From a checkpoint of a small transformer trained on Wikipedia: 12 heads of 32, untied embeddings.
Each number is 200 + 20 x the weight over its row's rms, rounded and kept within 0 to 999. Layers, rows and columns count from 0. The size before them is the row's rms in percent of the matrix's.

# k: layer 2 attention key, 384x192, rms 0.129, rows 165-175, columns 0-63
# q: layer 2 attention query, 384x192, rms 0.129, rows 166-175, columns 0-63
k165,088,196,202,180,210,201,195,180,231,185,214,166,201,199,185,193,210,194,217,196,184,213,185,224,223,250,224,187,214,188,191,191,206,168,217,241,195,181,215,178,211,200,176,191,198,198,210,166,218,190,201,198,227,224,197,196,246,199,187,204,196,174,209,199,191
q166,097,198,176,224,168,196,218,213,173,201,162,214,201,214,180,217,184,216,238,199,198,161,210,212,194,215,202,186,208,168,190,198,214,210,165,215,233,193,230,239,186,182,234,202,211,188,183,184,187,212,241,196,171,200,208,181,219,203,259,219,208,194,191,242,187
k166,090,210,179,202,218,193,166,197,205,222,202,181,194,183,217,203,198,242,206,189,197,218,197,191,187,227,177,182,201,200,196,208,187,181,184,205,201,183,213,225,210,212,217,182,218,228,209,193,198,234,176,192,217,210,183,246,209,194,223,216,181,215,196,204,199
q167,098,200,207,216,211,214,203,188,192,207,216,217,172,189,172,142,217,209,254,195,219,189,183,211,203,175,230,207,196,220,224,231,201,193,199,213,196,168,215,213,157,178,213,211,225,197,179,191,192,165,204,220,207,194,185,200,169,190,164,189,195,217,196,207,179
k167,101,218,206,228,214,241,183,208,201,200,177,203,160,198,202,200,225,198,219,193,189,204,193,177,190,188,182,210,214,192,214,209,203,181,215,202,196,205,194,185,203,195,238,204,176,182,198,199,218,225,208,223,195,230,204,137,186,225,198,219,232,207,198,217,176
q168,122,215,194,199,199,189,201,201,159,192,219,223,227,208,192,229,219,174,158,208,160,210,185,204,204,207,186,172,180,205,158,165,213,201,192,191,200,209,205,197,220,176,189,191,185,193,202,202,204,211,220,226,207,167,210,203,209,220,229,190,216,198,219,176,179
k168,133,193,174,210,191,188,171,215,206,226,218,171,218,162,175,228,180,182,207,197,182,199,196,205,193,180,192,183,158,192,234,182,217,212,207,220,211,163,189,182,201,204,197,198,183,218,237,162,186,191,212,213,205,185,193,180,192,182,226,181,206,215,195,173,229
q169,112,206,237,187,207,200,214,234,185,223,208,189,190,197,174,191,219,167,189,170,158,198,197,193,165,206,186,161,204,195,219,172,200,188,199,194,162,229,197,174,217,172,204,216,204,166,182,226,205,192,204,215,179,199,203,206,225,194,197,210,197,167,178,167,192
k169,115,199,192,194,183,197,193,209,206,184,200,173,207,175,191,228,196,174,189,201,162,232,176,201,195,205,186,226,193,234,193,196,199,196,237,204,191,201,201,162,223,214,183,210,208,207,230,203,201,182,246,224,197,187,212,208,199,170,199,177,206,221,199,199,200
q170,090,188,200,208,194,200,209,199,214,220,186,154,209,199,178,204,191,200,203,211,206,186,171,193,245,167,197,180,170,228,197,232,236,245,223,203,218,180,222,179,197,235,206,219,180,239,207,198,193,193,201,173,199,230,199,228,186,215,213,186,190,203,247,242,208
k170,089,188,242,220,205,226,191,191,158,221,218,238,228,175,185,218,201,179,238,210,183,201,176,202,194,193,204,182,191,211,199,173,202,179,206,181,210,204,201,173,201,175,181,241,198,176,219,201,190,169,246,239,188,207,189,167,198,200,217,194,227,216,215,171,165
q171,086,185,179,200,194,202,190,205,197,218,204,186,168,177,169,208,209,217,158,199,223,195,215,221,217,214,189,196,187,191,191,202,179,186,210,208,224,186,161,204,191,228,234,171,174,215,222,202,180,195,177,206,194,183,198,168,189,223,206,223,227,207,202,185,176
k171,089,189,231,216,212,188,231,217,196,175,216,202,155,207,196,181,229,173,197,215,171,223,191,188,194,173,208,191,217,198,206,152,206,202,185,218,172,226,162,214,214,203,208,196,191,210,173,210,228,183,224,238,182,226,156,214,184,193,213,201,197,187,216,183,187
q172,101,207,211,182,217,217,192,230,244,209,234,156,185,167,227,200,193,166,182,194,177,207,195,205,210,189,210,196,209,206,195,175,170,212,243,196,163,162,196,215,208,193,199,228,190,206,207,245,201,170,212,200,188,197,201,219,193,204,179,211,198,188,184,164,234
k172,086,194,184,177,172,225,179,218,196,217,223,198,244,182,202,218,202,168,184,173,167,189,193,195,197,183,180,233,178,223,211,221,157,211,220,175,180,213,214,168,200,193,183,208,204,191,224,205,194,190,212,188,209,156,197,205,205,192,203,208,181,183,212,194,193
q173,108,214,228,158,204,184,195,208,219,227,171,183,154,203,209,208,186,200,190,213,231,209,221,157,205,211,217,211,218,212,226,215,148,184,171,186,214,189,219,201,207,182,216,196,200,213,157,235,161,198,211,217,189,201,194,258,202,213,191,221,173,219,211,178,216
k173,099,196,205,189,176,181,178,174,236,214,189,199,202,224,220,194,200,190,184,208,207,235,198,181,192,194,202,241,204,192,207,186,165,173,199,200,200,204,175,223,200,206,212,189,233,191,183,250,206,202,227,200,154,197,165,211,231,222,169,214,201,199,186,195,178
q174,092,207,207,182,200,192,206,176,235,230,189,183,157,163,221,206,214,206,166,203,217,225,213,199,220,201,220,237,210,236,188,223,147,192,214,205,192,177,232,182,182,209,215,183,217,210,166,214,176,204,232,179,218,206,215,212,203,185,180,216,203,234,218,169,220
k174,086,207,227,193,194,184,167,189,185,227,162,228,224,213,210,192,203,197,202,196,200,224,214,198,170,154,218,174,194,174,199,201,182,172,212,160,205,184,190,207,190,218,234,213,176,214,178,212,243,208,196,208,202,184,172,215,206,221,177,201,193,174,201,206,196
q175,101,210,212,231,187,217,213,238,212,199,193,220,200,180,188,178,209,196,244,194,202,179,210,221,186,228,176,208,190,181,231,158,210,200,203,153,185,193,205,211,187,168,203,210,209,192,231,225,209,213,205,192,191,168,168,177,174,188,232,194,205,189,245,193,222
k175,106,221,204,191,199,214,189,189,193,191,235,195,208,226,188,237,208,226,195,220,185,213,186,202,212,230,180,235,179,208,229,207,169,199,190,197,179,190,187,225,202,183,183,176,215,194,214,199,182,190,235,207,200,227,207,210,195,193,231,185,186,200,190,178,179